config = dict(
    intermediate_size=1152,
    attn_scale=0.177,
    bias='none',
    tie_word_embeddings=False,
    parallel_block=False,
    init_std_o=0.0,
    beta2=0.98,
    schedule='wsd',
    decay_shape='sqrt',
    doc_mask=False,
    dataset='wikipedia_en',
)
Each number is 128 + 32 x the weight over its row's rms, rounded and kept within 0 to 255. Layers, rows and columns count from 0. The size above them is the row's rms in percent of the matrix's.

# layer 6 MLP up, 1152x192, rms 0.0775, rows 828-873, columns 48-95
size [108 110  96 110  99  93 101 106 111 105 109  98 102 100  98  99 100 102 100  93  94  98  97  97  98  96  93  95 106 105  89  96  96 110 105  97 100  97 102 104 112 102 104  95 101 103]
[[161 111 131 134 104 133 140 129 130  90 127 188 152 112  39  87 101 111 188 141 177 141  96 104 113 202  67  91 162 143 103 111  95 156 148 135 152 149 116 110 196  98 157  92 114  76 117 149]
 [161 114 146 194 157 154 129 154 135  72  84 109 109 110 142 125 117 177 182 142 122 115 104 104 153 120 164 105  76  94  78 101 128 165 113 113 138 105 200  85 123  97 107  77 166  57 104  65]
 [146  55 127  99 164 132 118 111 175 136 144  80 179 151  85 119 159 130 179  47  99 160 167 192 128 168 142 125  76 104 118  93  78 139 156 115 139 139 136  98 139 126 136 102 130 154 149  85]
 [123 166 115 170 111 117 169 156 133 151 119 117 100 106 121 120 143  72  94 143 121 145 122 106 110 126 200 120 165  90  82 143 132 189 136 120 112  83  99 126  80 106 161 121 106 179 129  91]
 [ 74 113 146  63 127  74 111 146 115 103 125 110 138 141 148 122 106 136  82 209 140 131 153 169  83 149 121 128 101 177 149 119 165  59 152 127 212 133 133 194  72 157  81 202 139  80 128 141]
 [ 74 100 129 120  82 147  85  90 139 153 140  89  90 174  58 113 176 140 119 102 100 150 145 159 134  97 108 183 116 110 117 119 122  89  99 133 121  90 147 132 172  70 169  73 123 169 128 125]
 [145 146 129 156  96  93 103 106 130  92 157 135 144 169 129  85 166 160 150 141  70  78 127 161 144 130 124 109 133 144 132 101 113 115 145 145 153 103 145  67 101  80 105 149 134 121 145  80]
 [127 100 121 147  74 108 126 135 166 130 137 133 118 144 124 123 149  37 148 124 172 179 111 137 179 191 109 131 153 176 171 108 148 146  69 138 115 129 160 131 108 173 156 159 136 129 111 143]
 [153 131 184 171  77 129 106  55 140 127 134 102  77 147 128 127 102  70 117  88  89  96 150  89 180 150 116 147 153 170 167 117 159 155 127  66 201 135 173 138 130 211 119 162 172 150  99  37]
 [111 139 123  73 165 111 137 126 152 104 141 162 113 153 127 167 143 163 177 145 108 186 175 124  54  76 102  62 102  91 128 134 174 117 170 154 145 154 168 189 106 103 139 113 137 166 136 136]
 [159 144  76 102 114 108 101 135 165  76 121 152 134 124  64 151 117 171 142 144 142 115 154 123 144  80 109  52 133 138 176 176 160 136  21 183 103 165 109 164 145 119 110 176 155  53 104  87]
 [160  92 180 142 107  93  90 162 119 121  98 153 125 113 137 181 139 173 192 125 113  89 104 114  80  96  96 168 132 125  49 111  70 151  96 167 174 143 106 123 118  93 149  91 142 114 150 135]
 [ 80 175 122 148 145 133 141 137 125 120 146 166 103  62 131 121 151 131 140 130  95 122 152 162  88 180 107 147 151 175 115 116 116 113 123 139 106 135 144 110 124 127 112 128 127 188 141 123]
 [149  89 157 113 145 123 128 110 135 139 124  92 158  99 105  88 132 158 132  44 137 115 183 192 165 184  86 110 178 134  96 113 181 155 193 136 107 151 212  59  83  94  94 136  92 117 197 136]
 [143 161 135 118 129 146  90 113 145 151 166 152 100 114 163  96 100 101  77 123 159 160 162 118 110 150 148 151 114 121 187 162  57 112 145 137 115 137 143 127 120 136 110 181  95 194 128 100]
 [136 131 129 201 134 162 143 175 117 123 139  96 104  56 208 117 145 171  90 169 123 104  97 144  82 133 130 132 116  61 142 103 120 137 112 161  91 130 158 163 128 118 167 133 209 108 102 139]
 [123 134 129 104 101 129 168 150 133  87 148  72 136 104  96 110 121 124 120 108 126 157 129 109 119  94 106 118 158 112 140  84 177  93  76  79 179 157 172 172 151 141 132 101 149 128 149 148]
 [117 116 125  51 192 135 151 101 100 131 116 158 106 157 169 117 108  94 119 111 142  99 176 116 134 166  93 136 115 115 107 131 120  38 107 120 116  68 128 134 173 157  86 122 114 101 168 130]
 [ 65 161 202 117 109  78 138 118 103  83 166 185 129 127  96 104 151 150 128 163 157 118 109  96 111  96 112  81 100 101 138  96  92 103 120 206 156 130 124 140  83  99 102  66 133 128 148 154]
 [123 143 139 153  95 143 157 121  92  98 104 139 129  81 125 125 133 143 105 133 157 140 107 156  49  44 101 110 163  74 110  88 104 142 170 119 159 152 107  61 116 103 178 153 159 131 141 105]
 [103 122 140  82 133 160 148 155 115 137 106 149 133 144 129 145 128  65 126 120 137  74 141 128 114 104 137 167 206 101 153 115 129 141 148 114 145  92 180 151  58 100  94 117  81 135 147  90]
 [153  97 161 145 165 175 141 145 125 119 120 146  75 167 112 151 136 170 135  94 106 150  97 115 115 165 138 163  83  97 129  95 113 104 100 114 170 170 215 158 112  97 113 131 126 181 146 130]
 [119 126 126  83 112 138  98 101 156  88 132 140 115 101  98  92 100 198 113 171 127 120 125 163 125 122 147 166 123 105  82 184 112  93 132 168 159 148 119  82 117  82 121 188 120 126 127 173]
 [154 166 134 174 126 130 113 112 117 143 135 201 136 165 114  93  99 166  97 170 102 122 107 128 125 172 153  49 139 193 113  43 158 145 167 131 181 162 158 110 136  83  98 124 113 103 153  89]
 [150 223  92 104 137 158 183 124  95 172 193  96 140 123 112 105 148 155  75 164  97 127 134  66  95 137 177  70  86 152 127  85 110 214  57 126 105  71 156 181 144  97 142 168 139 158  88 199]
 [135 102 153 115 149 137 154  98 164 125 159 120 144 149  67 100 114 169  86 116  98 119 158 151 146 139 118  83  97 117 116  76 102 181 127 130 111 165 142 155 152 156 116  99  89  77  98 221]
 [132  65 152  70 123 103 118 104 141 155  99  94 142 126  91 148  69 110 124 119  94 107 136 138 164 160 145 133 150 109 114 123 145 112 118 137 122 124 158 122 127 100 109  92  91 151 188 119]
 [132 140 145 135 134 179 140 101 178 111 145 142 142 135 162 160 169 143 200 113  82 123 127 151 122 118 125 115 154 123 142 132 161 107 206 143  48 100 155 182 116 111 118 152 126  95 152 148]
 [ 96 174 148 149  76  90 127 120 158 128 144 146 148 107 146 138 135 128  94 132 103 168 132  81 148 188 166 108 111  83 150 135 104 149  42 118 104 207 105 129  57 111  98 107 103 173  93 127]
 [142 149  68  62  94 143 114 110 126 181 176 130 148  90 140 158 149 107 115 129 103 141  74  70 142  83 123  76 147 132 110 129 152 174 108  93  85  50 124 113 160 104 174  92 149 140 145 137]
 [115 108 123 127 147 108 108 107 134 123 150 213 115  73  92 141 111 181 105  88 162 121 121  77 168 165 109 123 146 135 131 149 153 120 127 135 179 183 113 140  94 132 127 107 104 159 158  99]
 [109 128 200 114 106 125 132  61 131 151 145  25  88 217 121 124 117 154 142 120 145 134  95 120 159 117 106 184 143 168 155 105 132  65 146  81 159 163 138 138 180 116 158 155 136  77 154 200]
 [187  82  90 181 156  98 114 135  86 188  38 137 102 104 152 174 126 178 142 106 164 139  85 103 100 124 125 133 109  86 120 119 190 111 184  98 177 166 175  99 121 116 144 132 159 105 114 171]
 [146  87 121 169 138 122 121  62 124  83 114 141 129 158 113 123 141 153 131 105  99  89  96 112 105 127 107 110 123 133 123 155 183 145 166 126 125  74 112 116 123 118 147 131 148 107  98 144]
 [145 173 145 109 143 149 126  93 150 117 105  89 144 132 157 143 190 128  97 126 120 118  99  74 123 150 116  92  54  62  79 145  81 152 136 104  86 101 151 137 142 193 169  94 119 146 132 145]
 [128 119 160 204  99 141 148 165 133 169  95 127  79 178 150 133 107 180 128  50  93  45  76 112  39 144 107  99 121 101 128 151 159 133 139 137 133 148  95 111 128  98 188  43 122 106 149 137]
 [121 143 187  76 132 167  94 152 130 162 149 109 148  93  56 108  99 164  80 150 109 136  96 115 134 158 202 108 133 138 167 153 128 117 115 107 152  98 122  96 109 157  87 117 153 145 140  93]
 [108  90 143 153  41 127 152 212 174 143 133 131 140 135  73  92 126 113 209 117 173 165  97 122 141 109 123 117 176 113 188 148  92 107 154  94 130  62 155 142  97 141 108 125 103 212  67 116]
 [157 103 141 137  84 153 176 110 112 208 135 148 137 109  91 195 168 132 118 173 117 147 120 148  80 145 152  58 106 143 107 123 163 117 101 163  97 107 116 123 152 146 118  92 200  95  88 135]
 [129 101 101 134 115  93 189 137 130 126 108 110 126 127 103 139 215 106 134  93  73 167 155  72 173  93 121 186 107 144 175  96 124 136 126 123 114 140 175 119 117  90 156 181 128 120 155 124]
 [ 72 100 130 154 125 127  58 122 161 108 113 166 132 163 110 154 120 112 104  96 118 125 129 120 141 152 161  83 131  74 171 118 167 142 160 189  90 107 186 162 160 208  85 143 102 145 115 184]
 [ 93 202 142 128  94  96 185 117  96 122 103 109 141  97 112 120 102 152 123 135 126 192  71 128 104 132 130 131 170 162 108  77 170 130  79  94 143  72 144 174 137 154 168 106 136 150 160 167]
 [166 157 220 168 110 159 135 130 147 117 122 144 107 120 158 184 147  94 140 152 117 116 144 135 159 129 149 133 136 145  81 124 157 217 156 105 106 128  77 131 182 150  49 120 171 117  88 104]
 [104 149  91 117 177 132 131 161 131 109 135 113 130 158 142 101 126 131 130 210 135 130 104  56 121 117 162 123 133  88 161 168 120  82 103 163 143 156 127 155 103 119 106 155 111 131  63 136]
 [116  96 140 113 136 132  84 130 115 103 125 197  64 125 108 150 126 182 171 104 184 136 130 164 138 126 104 113 107 116  88 131 112 124 199 108 157 128 144 103 128 171 117 136 116 130 108 131]
 [139 145 156 107  29 138 123 135 129 131 101 123 152 159  92 181 129 110 164 127 152 144 110 145  68 155  88 129  60 132  82 166 134 139 162  89  94 165 100 150  75 154 122 128 145  91 156 121]]
# layer 6 MLP down (transposed), 1152x192, rms 0.0757, rows 828-873, columns 48-95
size [109 112  94 108  97  97 100 104 107 104 109  99 103 100  97  97 101 103 102  93  95 101  98  99  98  95  96  96 106 107  89  97  99 111 107  95 103  99 101 101 111  97 102  96  97 105]
[[123 170 156 117 149 116 167 173  68 100 119 100  99 145 119 127 107 153 113 163 161  86  85 163 139 152 148  87 136 161  98 124 149 148  69  93  81 100 147 135 128 149 122 166  95 168 134 118]
 [167 169  72 181 124 116 197  83  94 133 108 125 131 104 183 151 132  83 118  78 117 138 138  87 116 141 134 140  75 125  89  72 120 119 148 124 107 109  41 186 136 155 153 112 162 123 104 124]
 [127  88 107 179 116 114 102 145  94 126 129 140  84 145 110 161 129 156 102 144 129  57 122 122 162  89  96 163 126 188 124 145 192 155  94  88 127  78 108 144  96 156 117 151 113 148 115 169]
 [160 135 129 107 118 210  98 167 160 101 128 156  89 159 157 162 119 143 140 122 133  50 152 166 181 110 139 148 116 122 147 151 139 160 132 130 169 106 120 129  70 185 119 159 124 109 123 119]
 [148 141 161 101 102  81 158  90 105 160 139 120 122 171 153  96 131 158  96  75 101 109 133 185 109 151 122 136  89 106 186 127 159  77 127 163 159 116  80 124  82 182 168 150 123 150 152 136]
 [117  73 174 154  83  97  95 111 137 125 182 112 117 149 169 142 114 140  86 104 141 101 126 168 121 130 127 175 109 160 123 135 167 135 124 141 108 102  92 116  99 144 103 101  79 137 182 101]
 [124 138  59 139 103 161 149 147 128 138 209  87 129 138 138 111 128 119 146 156 103 116 166 171 175 102  95  98 174 160 143 179 102 159 134 131 125 103 119 186 152  99  66 145 112  77  81 153]
 [169 146 115 131 192 148 100  97 112 150  90 121 201 176 102 137  73 157 124 119 115 126 175 137  91 155 200 156  73 161 116  94 125 100 118 146 149 173 118 168 120 132  96 139 116 104 191 125]
 [107  92 122 172 139 153  86 178  71 142 163  98 111 107 123 120 208 106  92 138 103  72  91  67 101 143 126  86 199 112 131 173 109 152 116  87 175 169 109 122 128 102  73 147 162 183 177 189]
 [109 172 150 165  96 139 165 140 159 143  97 114 174 184 117  94 151  73 130 130 135  72 167 135 149 126 101 132  67 155 204  86 114 130 129 119  74  98  97 104 111 129 131 179 142 135 163 134]
 [119  98  95 158  97 145 137 133 154 114 140 127 101  44 166 124 107 114 118 145  79 210  93 163  94 146 145 169 133  98 140 107  46 164 154  93 166 112 124 170 171 126 142  73 136 176 132 210]
 [ 76 188 169 116 158 100 121 107 166 115 148 136  61 130 128 148  93 175 143 112 103 178 125 104 121 162 124 122 132 110 178  90 163 135  69 102 102 137 170  89 158 103 152 141 161 116 135 125]
 [137 112  93  65 116 147 166 122 109  93  79 123 125 158 143  88 137 111 101 211 139 105 157 134 136 197  70 109 125 138 103 108 106 183 125 145 116 129 122 152 137 128  85 167 114 142 144 128]
 [152  78 145 114 100 154 166  77 111  96 154  32 122 115  86 159 106  26 181  94 157 167 178 110 149 155 195 170 171  83 114 130 121  76 139 193 146 132  93 118  83 169 152  62 105 113  95 119]
 [111 190 104 129 155 160 124 122  40 157 139 102 119 122 153 135 132 156 126 127  76 136 139  91 208 118 118 131 165 106 133 171  79 131 148 114 138 112 182 165 158 104 144 115 163 145 180 145]
 [107 147 182 160 141 144 150 123 137 148 151 147 189 152 149 147  92 180 103 115 145  75 120  97  88  98 141 115 107 150 123 122  65 125 153 100 126 134 117 125 117 212 136  88 140 165 137 152]
 [158  47 132 155 121  98  59  61 150 109 171  95 102 121  91  69  77 171 191 134  93 131 116 126  96 148 169  76 146 109 121 110 171 160 119 182 142 130  86 156 138 153 154 145 114 202 160 131]
 [146 127 108 135 162 180 166 163  73 133 102 123 124  79  67  75  91 135  82 152 105  63 148 167 146 109 211 157 163 136 136  88 123  99 160 116 124 142 178 126 163 119  79  77 133 119 103 153]
 [213 167 138 123 159  99 140 130 140 176  78  93 142 108 191 118 169 130 133 108 174 142  83 112 135 184 130 164  98 133 175 217 118 149 105  57  77 147 111  97 132 126 103 109 169 101 123 152]
 [ 94  95  65 143 101 168 140 129 179 156 160 135  86 125 104  95 133 130 179 105 136 145  69  38 105 116 131 125 135 123 106  80  77 189 120 158  78  98 105 119  69  47 165 121 109 128 166 112]
 [ 93 159 147 135 104  98 102  99 149 183 147 122 125  94 174 143 145 156 129  83 133 125  93 128  97 182 128 110 104 167 168 118 189 100 184 157 182 154 136 104 114 145 144 147 131 116 140 152]
 [ 74 111 120 114 188 106 129 127 186 140 164 141  95 147 120 133 139 145  90 101 125  90 163 161 107 152  90 157 166  86 123 101  66 117 174 109 135 121 105 143 116 122 138 137 145 112 131 149]
 [117 130 133 154 142  99  70  91  49 156 111 142  42  78  68 125 134 125 147 134 166 126 105 138 117  96 140 144  98 108 160 133 144 146 142 123 110 131 152 170 162 107 132  85 136  76 129 153]
 [112 171 123 140 109  85  74  88 135 138 170 189 133  80 112 172 140 116 140 108 104 115 109 155  92 134 123  87  93  59  29 117 125 111  66  81 122 165 135 171 134 126 188  91 116 141 147 127]
 [167 152 140 153 142  98  60 102 196 162 129 151  97 118 159  81 148 207 170 151 137 168 144 141 125  86 225 127 106 116 140 114  84 136 113 150 157 120 104 164 147 155 143 133 153 142 118 116]
 [ 66 137 143 167 103 103 129 102 120 158 184 133 172  85  97 125  98  95 108 170 150 133 113 153  70 117  68 110  92 110 101 165 154  96 103 159 123 115 101 136 122  93 144 119 170 103 126 105]
 [129  99  96 123 197 138 159 176 146 141 168 157 109 136 148 131 117 135 126 165 213 123 168  83 132  74 130 145 165 122 123 128 137 107  90  92 112 106 205 181 140 116 135 171 219 186 190 182]
 [ 92  79  88 124 140 129 138 136 138 201 122 141 136 151  88  27 105 146 152 115 193 113 137 137  89  97 138 115  80 141 125 188 133 141 128 117 131 153 147 167 133 162 103  85  77 128 120 154]
 [116 103 157 149 145 140  99 165 132  81 193  77 166 101 117 120  68 135 109 105 163 126 125 107 126  75  91 111 101  61 190 129 107 166 150 192  92 128 147 129 137 141 160 166 101 134 118 128]
 [106 124 148 149 126 122 122 110 128 120 115 129 109 148 152 121  73 167 117 111 103 123 112  98 118  93 118 149 149 127  83  91 153 114 168 115  75 167 135 157  91 117  85 110 136 117 107 106]
 [191 147 176 103 112 178 173 156 109 185 131 164 130 145 164  90 111  94 116  64 111 107  48 156 116  92 135 118 106 112 176 134 140 197 130 174  70 117 121 170 135 116 160 142 133  82 112  74]
 [157 151 147 135  85 145 115 123 188 119  63 128 180 142 102  96 133 104 132 126 181 139 125 168  77 151  96  56 110 155 142 100  90 148  96 140 105 152 142 105 126 124 127  67 182 145 121  55]
 [ 57 142 128 199 174 126 154 211  92 146 190 155 181 140 114 122 127 140 111 113  92 173 161  74 124  93 128  80 157  91  70 127 117 127 143 102  98 129 162 106 150 142 122 128 141  89 101 184]
 [123 127 125 178  95 102 114  67 120 160 146 111 172 125 150 136 137 127 141 121 105 126 110 188 112 158 145  95 189 100 116 107 129  94 197 120 142  79 116  62 115 112 111 137 108 144 114 130]
 [110 163 106 113 123 154 184 156 108 152 178 104 135 117 136 121  15  90  98 115  94 180 178 119 159 122 160 115 150 155 105 191  83 163 114 113 111 104  98 167 125 163 144 134 149  95 106 130]
 [ 85 141  99 142 159 111 137 123 106 115 121 111  76 139  77 143 113 153 114 110 112 132 190 126 123 106  87 145 123 128 124 104 122 180 151 141 143 161 162 162 141 127 134  81 134 167 137  98]
 [132 128 119 150  88 172 122 141 145 176 125 144 147 139 166 154  70 200 116 145 141  47 124 142  88  96 152 119 169 108 127 130 157 115 141 106 135  95 126  90 112 150 150 103 117 174 114 155]
 [136 106 168  97 140 129 182 128 126 150 137 142 151 138  97 133 114 105  84 132  87 101 193 106 148  91 162 164 121  85 133  78 126  78 124 124 212 169 133 191 124  69 133 152 129 162 148 122]
 [129  90 112  98 100 121  82 143 122 102 128 192 150 124 149  82 194 182 132 135 178 132  83 157  95 113  82 104 124 129 107 102 167 109 164 136 170 131 150 142 108 131 134 111 102 195 115 129]
 [111 121 128 127 177 204 152  90 121  99 137  83 116 112 148 177  58 126 168 170  65 144 129 158  98  90  82 154 153 133  32 174 151 154 166 111 146 167 110 129  65  99 114 113  75 176  95 177]
 [153 135  91 140 123  99 143 144 101 111 120  60  87 146 141 123  92 128  88 125 138 183  99 116 124 106 133 200 148 151  90 134 109 169 123 126 144 109 153  78 150  93  93 184 111 135 102 109]
 [141 107 143 113 121 190 167 114 113  84 130  80 128 149 157 146 117 133 125  98 197 177 166  77 174 154 130 111  62 148 176 118 125 145  95 145 123 124 149 152 162 155  84 105 157 104  64 194]
 [ 91 136 131 129  95 211 121 161 153 127 152 124  81 133 205 148 149 142  92 115 158 173 126 142 170 112 134  79 116 155  71 210  98 148 115 101 220 171 132 177  90  88 101 133 126  96 158 179]
 [ 88  95 109 139 104 118 165 145 127 139 144 138 133 146 132 130 151 180 151 181 133  85 154 165 113 116  86 108 117 136 138 152 139 134 153 170  97 127 119 138 137 121 157 150 118  72  84 140]
 [ 88 116 124 110 137 147 126 116  84  98 144 139 140  97 144  97 158 153 166 128  76  85 121 129 116 110 113 140 158 118  84 177 144 136 164 154 143 187 108 128 124 144 189 141 179 127  71 179]
 [157 107 153 127 179 129  89 133 130 103 123  76 156  98 115 129 145 102 101 135 124 111  60 113 108 119  67  64 120 138 169  98 111 104 127  99 102 164 156 147 148 107 139 191 142 157 176  95]]
# layer 6 MLP gate, 1152x192, rms 0.082, rows 829-874, columns 48-95
size [113  97 106 108  98 103 100 110 115 114 103 100  97 108  98  99 104  98  92  91 104  96  96  99  95  91  99 108 102  88  98  97 104 109  98  98 102  97  97 108  98 107  98 105  98 122]
[[128 133 122 173 138  77  98 132 158 130 103 170 102 139  89 156 184 149 121 115 113 103 169 141 175 136 169 184 160  90 130 151 152 110 120  88 131  94 155 147 112 170  61  93  70 130  96 120]
 [125 146 192 105 117 105 122  97 106 143  89 149 138  96 154 150 140 133 100  53 147  93 112 116 155 120  96 166  97 111 158 136 150 128 156 135 142 136 140  87  70 137 120 161  91 149 136 106]
 [127  63 127 145 103 167 146  83 121 128 139 131 133 116 191 191 127 155 131  41 137 119  89 106 125 113 193 182  91 144 144 127 162 119 168 111 139 131  90 145 139 138  95  74 115 127 159  54]
 [120 135 151 166 105 153 116 167 125  96 170 119 183 154 111 132  77 134  60 145  80  82 117  83  91 101 157 157 102 115 147 170 102 123  91 134 118  92 117 124 115 108 103 162  72 177 123 132]
 [153 140 134 137  86 147 128 144  72 134 165 114 139  99 135  97 105  86 137 143 145 141 108 111 109 160 156 126 108 135 149  93 126 150 112 237 115 194  88 124  96  74 115  99 119 134 150  86]
 [169 120  85 144 103 151  89 132  47 113  68 175  77 152 147 127 146 168 121 124 179 103 153  62 106 124 102 151 124 146 137 151 134 133  96  74 128 123 104 120 105 133 105 160 138  62  97 147]
 [149 124  56 149  85 130 166 159 145 159 168 138 110 161  89 150 105 116 145 154  92  75 129 101 152 131 157 112 140 117 142  93  51 130 130  99  32 136 141 132 114 177 196  91 124 108  73 121]
 [143 118 172  82 156 138 191  96  72 125  49 150 106 101  89 112  90 102 126 117 153 128 107 151 105 101 173 153 151 164 104 107 119 130 133 168 125 152  81 169 135 127 116 130 134 108 102  70]
 [144 156 117 165  95 178 103  99 114 119  97  95 106 126  79  69  88 109 109 158 119 120 132 125 118 119 145 125 191 105  44 163  74 137  44 164 124 175 145 151  99 140 143 188 112 140 163 165]
 [136 162  52 163  94 103 187 134 113 182 121 118 180 130 177 139 105 132 135 135 151 126 121 179 112 104 184 181 146  98 169 157 142 207 111 103  79 138 151  94 120 203 146 125 147 157 124 111]
 [138 184 194 144 141 130 124  76 138 124 100  92 158 101 170 126  87 132 133 118 114 116 173  57  52 139 129 112 166  86 135 124 124 168 144 145 108 142 163 167 183 134 158 187 102 106 105 181]
 [180  78 114 114  59 185 151 144 102 102  66 141  97 118 150 111 122 143 151 126 182  51  82 112 143 136  64 144 163 117 144 125 157  80 156 121 114 129 111 159 136 159 167 137 138 149 133 124]
 [134 121 127 149 102 111 150  88 156 114 126 180 168 136  26 102 185 137 114  71 170 154 154 183 160 151  93 100 182 172 162 126 158 188 125 109 103 138 167 113 138 127  95 161  95 175 189  82]
 [110 127  97  83  96 110 160  93  97 166 108  96 155 165 147  83 117  75  98 141 116 125 133 108  87 122 141 120 156 142 143 142 134 107 122 113  61 135 140 119 118 138 151 151  96 136  97 184]
 [ 75 109 167 150 115 127 109 117 138 143 147 117 104 132 141 163 144  88 124 103 140 153 125 119 122 166 148 158 170  83 165 166  86 120  26 120 144  72 164 159 123 139 150 205  80 168  55 132]
 [ 89 105 119 133 140 129 163  59 134 157  99 104 153 126 145 118 121  99 137 110  94 101 124 138  96 161 122 149 143  97  70 167 199  33  71 120 136 180 119 143 130 191 145 128 153 129 112 165]
 [104 129 193 175 118 116 116 135 191 162  85  92 138 184  64 153 113 135 103  91  94 111 175 107 145  88 110 138 103 135 148 145 128 113  98 148 160 135  86 137 145 135  81 118 105 124 144 120]
 [139  98 165 137 125 121 110 197 142 115 101 143 102 113  89 130 145 142 104  94  82 175 154 115 215  67 140 135  91 127 127  98  97 125 107 148 168 162 104 130 140 158 137  99 103 122 149 146]
 [126  82 179 148 136 157  77 156 155 130  40 131 114 163 102  47  86 119 141  76 119  79 131 126 171 168  80 126 121 132 115 130 116 146 183  88 113 184 126 125 148  82 121 106 122  90 142 191]
 [101 152 157  89 181 168 139 148 136 164 106 175 138 142 127  96 224 102 145  59 133  99  34 108 140  95 105 118 139 113 147  73 193 135 165 152 113  88 154  89 139 110 144 151 145 133 114 175]
 [134  64 119 136 132  97 132 175  94 105 144 159 178  79 158 111 114 144 114 118 116  47 103 161 160 139 114 142  67 218 135 114  97 161 160 131 186 124  95 125 113  82 112 120  95 150 144 121]
 [120 139 135 158 132  89 142 104  76 180  97  88 113  93 179 148 107  54  93 136 117 104 125  74 178 119 121 171 154 123 100 158 143 113 131 134 103 167 151 133 116 130 142 111 111 127 148 114]
 [123 153 120 147 105 171 158 107 111 176 176 111 120 176 139 128 142 132 122 134 120 129 132  87  87 111 222 141 142 140 137  97 191 147 208 143 123 198 163 148 110 184  84 102  98 125  88 128]
 [168 161  60 117  92 156 114  60 106 117 149 113 104 148 158 189 144 208 128 132 108  61 128  71 142 123 187 139 115 123  96 158 208 175 115 127 103 147 123  79 108  94 148  95 128 131  76 117]
 [132 163 152 113  66 123  97 172  56 175 118 141 123 132 128 110 168 127 129  79 150 117 122 100 176 157 137 111 130 140 130 123 129 130 173 115 125 131 109 144  78 176 193 121 161  89 122  81]
 [102 140 148 124 171  97  65 124  87 138 115 130  92 110  96 104  65 190  58 124  74  96 131 100 177 125 122  61 126 106 123 166 161   6 138 113 150 131 124  85 110 178  95 191 114 151 111 131]
 [157 155  98 128 143 132 154 144 108 162  97 133 171  71  76  72  95 130  56 127  73 123 142  82 156  66 118 189 133 141  49 153 169 150 144 156 156  97  83 141 131 120 147 123  98 145 141 129]
 [128 110  93 132 105 176 102 157 127 147 162 137 106 180  96 109  89 126  66 117 128 141 205 123 118 128 114 226 110 120 138 137  83 175  90 128 202 187  72 169  69 117 136 116 107 133 169 156]
 [ 98 126 106  83 160 139 108 139 140 121 139 136 129  87  86  94 118  83 125 125 103 121 124 147 144 126 128 126  88 162 158 173 149 140 153 144  68 127 161 138  66 166  90 133 127 181  98 135]
 [ 13 113 121 134 164 132  65 130 104 132 151 130 137  70  99 188 133  72 144  89  90 110 126 181 184 151 105 136 102 172 124 143 127 162 175 158 190 112 162 115 109 183 112 129 104 185  97  98]
 [151  90 151 103  84 112 114  88  85  77 138 114 107 134 142 154 137 109 137 114 132  98 141 107  81 121 156 151 112 137 124 123 136 174 158  89 123 165 124 139 135 149  91 118 124 100 144  78]
 [133 127 145 148 141 212 108  89 113  91 133  20  77 162 113 107  55 171  69 107 102 128 123 108 147 127 127 129 165 155 137  91 165 107 119 100  43 115 146 162 111 142 126 132 101 119 142  73]
 [ 87 163 158 135 154 127 149 200 136 105 102 179  53 113 119 142 165  67  92 131 138 127 162 137 133 112 152 156  80 142  93  96  89 140 107  97 168 146 115 157 151 129 119 130  78 134 111 107]
 [147 173 143 185 134 144  84 204 112  82 159 145 124  71 136 158 156 110 104 156 131 110 190 166 135 162 151 118 123 130 145  64  89 167 116 138 111 132 124 147 129 139 107 100  94 114 137  80]
 [122 106 116 107 105 149  93 111 165  61 174 124 177 105 161 103 156 105 102 123 133  66 107 103  80 142 105 133  58 200  99 147 148 156  97 136 212 128 166  98 147 124  65 139 140 136 131 161]
 [124 168 155 147 117 158 124  95 142 113  94 129 122  37  84  56  97  95 105 126 124 163 168 154 162 111 117 110 154  73 136 116 150 171  65 139 138 109 151 167 142  88 193 159 138 166 117 108]
 [197 154 120 111 136 153 112  84 108 150 165 110 116 177 132 111 119 116  93 115  70  77 114 125 114 124  81 145 108 160  84 131 126  56 123  99 144 153 104 157  99 139  55 143 111 149 180 190]
 [150  86 120 170  99 156  71 179 139 146 105 144  89 111 150 102 131  78 175 111 190 132  67 154 186 141 172 114  97 106 129 132 139  84 154 121 116 107 108 162 147 170 155 137 125 136 104 156]
 [ 88 189  94  84  75 154 168 150 161 178 139 184 140 102 159  78 119 110 145 115 168 127 114 163 133 180 121 106 111 142 111  86  96  63 115 213 104 135 153  93 108 148  76 105 105 162 108 120]
 [112  57 137 168 166  69  91 131 140 137 133 103 124 138  85  72 157 120 165 102 130 148 226 135 161 145 115 154 103 120 133 174  65 149 127 130 141  89 109 118  87 160 117 147 111 129 164  92]
 [127 144 120 115  87 177 118  66 143 152 163 142 190 150 109 197 151 173 137 121 195 130 121 135  73 154 117  78 175 156  87 135 142 102 137 118 138  81 169 170 150 153 118 104 104 173 193 125]
 [106 142 104 158 154 205  69 154 101 133  88 144 104 118 147 135 149  73  98 186 114 135 130 142 137 104 100 108 144 104  70  77 153 119 110 170 150 179  84 212 127 109 111 150  99 139 117 131]
 [129  97 112 176  80 128  95  65 105 127 116 132 158 121 109  96 112  65 153 115 102 111 168 116 108 121  81 179 124 161 143 167  46 146 120 119  81 103 122 110  90 136 157 135 135 139 113 148]
 [122 148 166  69 204 153 182  96 116 114  96  69 145 157 149 141 138 112 121 127 100 150  93 118  62 123 128  80 133 135 104 161 108 129 144  78  94  70  85 150 163 101 123  49 113 176 115 144]
 [108  83  77 119 159 117 102 108 127 177  34 122 109 192 159 137 154 111 168 144 173 130  59 152  91 135 150 165 160 218  68 106 153 125 155 127 103 112  81 135 143  44 141 113 100 134  77  97]
 [160 118 112  41 149 152  89 130 129 132 173 120  79 111 121 107 135 102 122 131 134  48 133 103 100 120 137 143  76 138  70 156 111 108 109 183  98 113 150  41 102 145  50 172 123 139 112 150]]